config.yaml
n_layer: 9
n_head: 12
vocab_size: 32000
qk_norm: false
init_std_down: 0.0295
lr_head: 0.00918
decay_fraction: 1.0
final_lr_fraction: 0.0
Each number is 50 + 15 x the weight over its row's rms, rounded and kept within 0 to 99. Layers, rows and columns count from 0. The size before them is the row's rms in percent of the matrix's.

# up: layer 4 MLP up, 3072x768, rms 0.0295, rows 1450-1474, columns 448-511
# down: layer 4 MLP down (transposed), 3072x768, rms 0.0295, rows 1450-1473, columns 448-511
up1450 097:09 50 71 61 15 68 36 80 40 65 51 65 53 46 59 55 21 52 32 38 42 62 39 39 68 40 48 58 09 45 46 55 44 32 45 49 39 65 62 60 38 64 45 36 49 44 58 55 35 69 25 36 76 64 70 39 30 42 48 84 34 39 63 67
down1450 099:42 11 56 46 57 64 58 36 67 44 60 70 74 46 53 55 54 13 51 49 14 46 39 15 39 63 32 66 46 85 41 72 58 33 39 52 60 59 68 45 47 68 62 52 48 70 76 42 56 43 44 52 50 82 49 54 54 68 53 32 54 24 33 54
up1451 097:35 75 41 60 32 52 32 41 66 06 18 61 74 62 38 32 22 48 44 53 47 66 66 56 68 52 57 65 32 48 60 44 70 55 67 33 41 54 30 50 48 59 28 31 58 62 57 32 47 66 56 32 44 37 83 36 45 27 37 70 22 42 47 57
down1451 097:51 78 57 37 62 44 51 51 67 70 51 39 47 39 46 66 48 60 73 78 27 38 54 32 23 65 40 34 69 44 49 49 63 56 54 77 54 44 67 60 54 32 27 65 46 41 66 41 70 58 71 40 63 61 42 57 62 52 51 50 73 34 65 49
up1452 088:36 53 54 60 62 51 58 41 62 57 29 33 41 50 53 26 52 41 51 26 53 26 54 27 27 44 56 45 54 37 60 37 44 59 45 66 64 54 46 31 71 41 39 53 62 37 73 28 36 42 53 57 36 83 52 62 45 51 32 46 59 38 58 50
down1452 098:42 45 42 96 46 71 60 55 51 71 47 49 59 25 45 19 62 56 49 28 57 68 59 57 57 51 64 39 32 70 63 73 61 30 42 59 36 76 81 48 60 14 47 60 36 51 59 50 45 56 55 53 41 55 65 69 39 33 35 31 51 51 77 76
up1453 100:68 55 63 49 48 51 40 54 56 31 56 19 60 38 60 20 63 17 58 78 64 53 39 55 57 31 46 55 19 60 44 52 44 30 58 28 69 46 71 37 46 32 46 51 43 54 60 57 49 22 53 77 39 58 32 53 42 44 64 72 27 34 39 52
down1453 098:57 32 47 61 28 43 43 49 63 64 66 73 75 69 37 51 70 58 25 20 35 35 54 22 27 53 21 18 65 73 57 55 72 31 34 60 43 42 64 99 45 39 48 46 51 39 51 84 37 51 22 51 44 38 60 37 33 44 42 62 58 77 40 71
up1454 102:50 31 74 46 40 64 28 68 65 59 23 31 53 31 66 14 40 60 63 27 61 73 82 64 31 39 27 50 50 24 29 51 54 29 48 41 42 35 66 49 36 30 34 38 61 42 43 31 64 41 36 52 35 36 70 50 35 65 59 77 45 51 48 55
down1454 105:31 46 30 70 29 43 52 42 59 58 85 18 40 43 69 67 60 27 39 52 44 21 66 79 52 59 64 60 66 51 40 36 43 25 35 63 63 62 59 54 45 53 33 55 46 36 53 39 65 02 40 56 29 47 28 48 73 34 57 60 53 72 50 52
up1455 115:34 39 43 52 50 48 60 69 61 23 32 60 32 48 45 46 39 46 64 42 52 34 48 51 57 42 48 28 44 49 19 77 37 88 08 47 27 48 18 66 32 53 47 60 25 50 54 20 44 73 24 40 33 71 59 08 92 44 53 25 66 60 57 55
down1455 111:34 76 59 84 52 56 63 38 65 59 50 40 58 78 52 18 40 35 39 62 54 45 64 55 39 70 47 37 57 53 38 36 18 24 30 76 54 53 37 54 44 29 55 46 73 49 65 60 45 53 57 70 50 55 61 40 46 23 54 42 46 54 79 47
up1456 092:57 22 62 58 58 63 23 51 53 39 50 22 59 31 62 59 40 49 76 48 39 50 45 52 10 52 39 32 55 76 70 65 39 28 24 71 35 62 71 23 15 40 30 14 34 49 59 33 39 62 61 20 39 23 21 74 48 42 46 70 75 47 15 60
down1456 095:65 47 59 39 23 46 04 47 42 44 31 37 55 04 10 54 49 43 74 58 56 32 68 59 93 40 37 44 58 26 58 30 53 63 64 50 49 61 50 44 35 29 68 64 55 46 59 54 47 39 79 36 84 72 56 49 45 42 37 33 64 67 66 60
up1457 095:72 61 55 54 56 72 54 46 68 59 31 58 45 67 43 54 54 38 54 48 46 23 39 46 49 39 41 21 33 69 57 25 39 19 31 33 65 57 52 18 45 60 62 23 52 54 67 51 44 42 47 45 55 40 69 46 39 41 55 27 53 48 56 50
down1457 102:43 57 31 65 57 41 39 39 49 72 68 46 53 61 43 72 63 51 72 49 34 42 43 69 46 49 73 46 79 24 37 52 52 58 50 38 45 39 47 55 49 33 48 54 75 52 42 49 50 37 79 49 42 42 78 42 21 64 37 24 51 67 67 40
up1458 105:59 40 06 41 54 43 61 53 38 52 58 48 70 77 60 42 56 65 50 43 56 62 45 66 37 44 41 60 40 56 58 85 52 31 59 13 55 48 63 45 50 16 36 37 55 53 47 72 63 28 96 85 57 49 55 59 64 82 73 54 43 25 44 56
down1458 104:22 52 55 45 49 61 68 36 48 64 60 44 32 39 40 78 65 31 40 65 15 15 73 34 62 14 36 38 75 55 68 56 48 34 55 28 67 81 69 51 32 45 54 43 58 58 75 49 47 59 47 51 49 52 32 54 54 28 11 72 70 52 24 60
up1459 098:68 25 18 32 34 45 34 58 39 52 42 65 05 60 58 28 50 37 81 37 02 30 29 44 48 58 60 50 76 70 35 41 60 51 35 68 55 52 45 35 66 37 62 40 55 29 12 50 22 50 30 92 43 38 60 43 29 66 24 24 45 44 54 52
down1459 099:19 39 31 64 47 56 66 46 66 56 54 37 71 47 60 74 41 71 53 52 71 42 49 61 26 47 48 57 84 38 58 35 34 26 31 53 59 59 50 43 62 49 64 49 53 56 62 29 67 13 55 52 36 51 44 55 40 52 53 43 31 39 59 59
up1460 097:59 54 52 29 79 41 63 29 44 71 51 50 68 22 75 47 57 32 31 63 50 61 49 33 31 65 71 40 62 37 42 64 37 41 46 55 50 63 61 52 61 36 54 43 55 32 65 42 45 49 69 55 48 61 49 58 57 46 48 69 53 60 62 59
down1460 099:62 34 65 46 46 54 49 63 50 87 73 42 19 43 40 61 50 64 54 68 62 54 63 86 73 62 42 64 35 48 50 27 52 63 70 43 19 54 54 42 74 63 46 61 59 45 41 48 23 77 73 83 43 54 34 60 55 68 35 53 38 40 49 49
up1461 096:42 49 50 34 44 49 43 58 33 74 52 64 51 40 58 45 46 48 34 93 24 46 57 50 68 45 49 40 46 33 51 51 33 30 68 80 33 58 78 31 42 40 47 49 72 54 55 36 39 36 40 31 15 67 63 52 51 45 39 92 47 31 53 51
down1461 099:60 45 58 59 50 57 44 84 51 45 28 70 54 58 38 64 44 52 46 63 60 56 67 23 43 27 42 52 48 73 60 30 47 56 63 67 59 72 63 39 49 82 23 76 74 39 45 35 56 54 26 55 60 45 59 40 56 70 49 71 69 61 50 41
up1462 100:68 53 31 42 51 54 63 39 40 51 65 45 45 38 47 49 19 18 69 23 43 56 65 41 35 51 39 15 29 57 36 75 44 42 63 64 79 70 53 62 60 40 53 38 55 50 87 34 56 38 58 60 68 49 43 43 62 38 79 69 68 49 71 65
down1462 100:57 53 38 43 49 50 48 24 45 45 54 49 61 51 67 38 41 00 48 38 49 34 35 39 52 34 34 47 50 53 66 70 75 48 41 66 63 67 83 25 49 51 46 37 47 82 51 63 33 67 54 72 27 39 61 40 54 77 63 22 58 43 44 88
up1463 090:35 71 73 43 70 19 56 61 47 40 22 65 53 48 50 44 46 35 56 33 58 53 41 38 44 33 37 50 41 61 60 65 64 42 55 46 31 85 38 38 38 52 46 51 31 50 59 54 38 33 36 66 46 84 66 48 32 60 51 51 40 38 49 60
down1463 094:37 76 32 58 22 53 39 46 49 44 47 44 53 72 52 31 46 28 26 48 74 40 57 49 69 53 62 49 45 39 32 42 56 63 51 60 68 56 40 62 55 54 65 59 28 44 66 54 42 26 85 75 51 19 57 42 58 55 35 38 59 43 46 44
up1464 102:51 51 22 61 38 46 47 59 35 47 40 35 56 26 35 25 26 37 61 38 42 18 31 31 38 61 36 36 64 52 57 72 46 81 48 09 39 87 37 77 47 53 35 57 27 26 41 60 55 29 47 37 46 58 37 67 63 70 52 57 50 68 49 41
down1464 099:28 43 77 48 50 54 51 56 40 52 39 60 67 58 50 50 31 56 30 23 28 56 66 70 32 65 56 23 36 61 46 44 40 48 59 75 53 74 80 44 39 92 52 63 31 55 13 74 45 63 18 17 48 21 51 38 41 43 60 50 51 57 45 72
up1465 098:57 39 71 43 57 71 56 45 28 58 40 51 35 24 57 58 36 30 60 59 51 57 39 43 47 48 67 22 47 34 52 66 27 40 71 45 42 36 58 47 49 44 68 32 44 51 27 41 55 42 34 87 61 51 55 50 48 73 40 21 58 70 30 46
down1465 099:34 30 32 28 77 37 43 64 61 35 56 67 68 74 57 72 38 48 29 38 35 43 38 59 56 38 28 51 79 34 47 45 57 46 62 44 73 43 87 44 35 49 08 57 23 49 75 56 79 68 54 85 44 46 70 56 34 36 51 52 59 58 40 68
up1466 096:61 68 70 52 42 32 36 41 25 27 51 49 44 37 27 48 63 40 65 51 56 51 54 78 60 35 46 44 51 73 63 59 26 28 50 61 39 43 56 57 52 85 58 60 67 52 28 43 60 50 32 46 60 25 51 41 58 33 55 20 56 58 41 44
down1466 097:50 40 35 55 45 86 32 31 69 65 35 42 52 35 56 07 43 58 37 71 61 52 20 61 32 58 46 59 52 28 64 55 30 42 55 18 46 49 63 38 50 22 58 64 23 50 41 41 36 28 61 35 28 71 37 62 70 40 61 19 60 31 44 35
up1467 098:62 27 42 62 49 43 66 52 40 40 58 48 97 58 62 67 42 59 80 50 71 52 58 27 70 72 63 38 58 46 47 48 44 43 58 41 54 42 52 30 26 69 63 49 77 79 38 51 25 38 43 55 45 64 45 58 59 59 54 68 29 18 38 62
down1467 096:66 62 22 54 37 23 37 44 52 46 34 30 52 35 63 21 09 70 66 49 46 25 39 33 11 38 32 38 71 54 66 46 23 67 35 39 28 12 50 64 52 65 34 49 39 39 58 79 58 52 70 69 51 39 64 56 60 66 50 40 32 37 58 48
up1468 104:75 43 52 62 35 58 55 38 59 34 45 44 25 55 49 58 46 48 31 58 52 30 40 71 42 60 42 77 48 44 52 73 66 45 26 55 30 48 56 37 19 54 47 24 48 64 70 67 37 35 51 66 57 43 59 69 47 37 33 61 60 33 27 56
down1468 101:47 37 44 27 46 64 65 78 72 19 41 71 65 36 82 41 89 45 51 45 52 40 69 50 54 67 61 38 32 74 25 54 25 40 67 64 34 59 77 68 40 59 44 68 81 63 38 71 43 47 51 62 45 66 39 43 44 47 58 53 45 61 65 29
up1469 097:48 64 48 39 31 37 47 31 29 33 50 20 50 65 59 50 51 63 57 42 57 55 40 56 55 49 62 63 26 49 25 42 58 64 46 55 28 47 31 24 40 80 55 30 43 45 87 46 54 44 45 57 65 58 55 37 57 49 63 22 73 27 52 58
down1469 093:54 50 47 55 51 52 36 47 65 37 40 26 62 51 71 57 64 17 38 85 52 39 36 75 45 63 43 29 40 55 56 58 41 50 46 57 45 60 46 39 55 54 41 62 69 58 51 37 58 27 36 56 35 29 78 62 42 60 35 60 26 62 49 47
up1470 099:38 50 46 63 51 64 43 57 51 94 55 52 56 53 50 62 67 47 49 60 48 40 56 27 48 56 30 59 66 59 33 55 65 46 61 48 71 52 40 18 45 59 40 62 42 41 74 78 55 22 35 49 38 64 39 23 38 43 48 27 44 23 40 54
down1470 098:31 62 37 41 46 74 66 36 38 31 56 61 26 32 51 40 53 51 48 46 44 60 51 57 58 78 26 66 43 57 50 52 37 30 40 34 58 50 55 12 59 70 55 50 46 58 50 46 26 48 74 35 77 47 39 65 52 31 65 20 68 52 46 37
up1471 099:54 48 76 53 46 51 44 35 48 42 51 49 62 21 66 65 59 39 89 62 38 57 55 73 55 14 46 53 52 77 32 53 33 37 56 61 66 51 40 34 54 51 63 54 34 59 54 69 47 56 42 31 30 47 46 66 53 13 60 63 44 55 68 52
down1471 100:56 67 40 49 43 75 72 50 35 37 59 52 46 55 38 73 62 82 43 65 61 38 42 42 74 52 51 44 50 55 41 58 67 55 77 61 55 53 59 40 78 66 46 38 51 58 71 32 59 57 35 35 68 52 68 72 70 59 46 66 49 71 54 40
up1472 093:47 32 74 52 52 54 29 43 45 57 39 30 32 62 39 47 29 57 66 60 36 39 58 57 61 23 64 46 56 79 65 54 57 47 62 40 49 66 53 57 23 24 66 51 48 69 24 49 54 78 68 88 65 44 47 64 34 41 40 48 64 43 35 60
down1472 107:46 67 46 41 50 52 45 72 61 54 75 53 52 73 73 63 51 42 65 58 35 55 55 81 63 59 38 24 37 11 74 52 27 45 25 56 32 30 69 60 55 40 49 68 67 56 69 64 47 82 63 30 31 25 41 55 15 46 32 57 46 48 66 42
up1473 099:42 56 50 60 51 44 52 49 66 33 49 46 55 55 47 58 56 56 64 64 55 34 51 56 39 32 73 63 62 51 74 81 21 59 44 64 44 35 57 69 53 58 65 32 81 37 58 64 51 62 40 39 65 62 39 54 18 57 61 34 57 49 68 49
down1473 099:39 41 67 26 52 32 73 50 64 58 59 51 48 34 46 52 63 56 27 50 34 41 40 38 44 65 47 67 42 46 51 45 83 60 80 48 72 66 72 64 60 38 47 44 37 55 64 51 18 31 34 81 68 35 66 50 56 40 65 47 44 62 71 57
up1474 101:74 68 66 51 64 51 60 69 44 68 59 21 50 78 26 51 19 57 38 40 62 63 48 64 25 57 16 95 52 33 42 40 21 23 29 40 52 53 45 30 62 52 47 39 48 72 53 46 51 31 65 58 61 55 53 48 40 63 51 73 48 44 55 53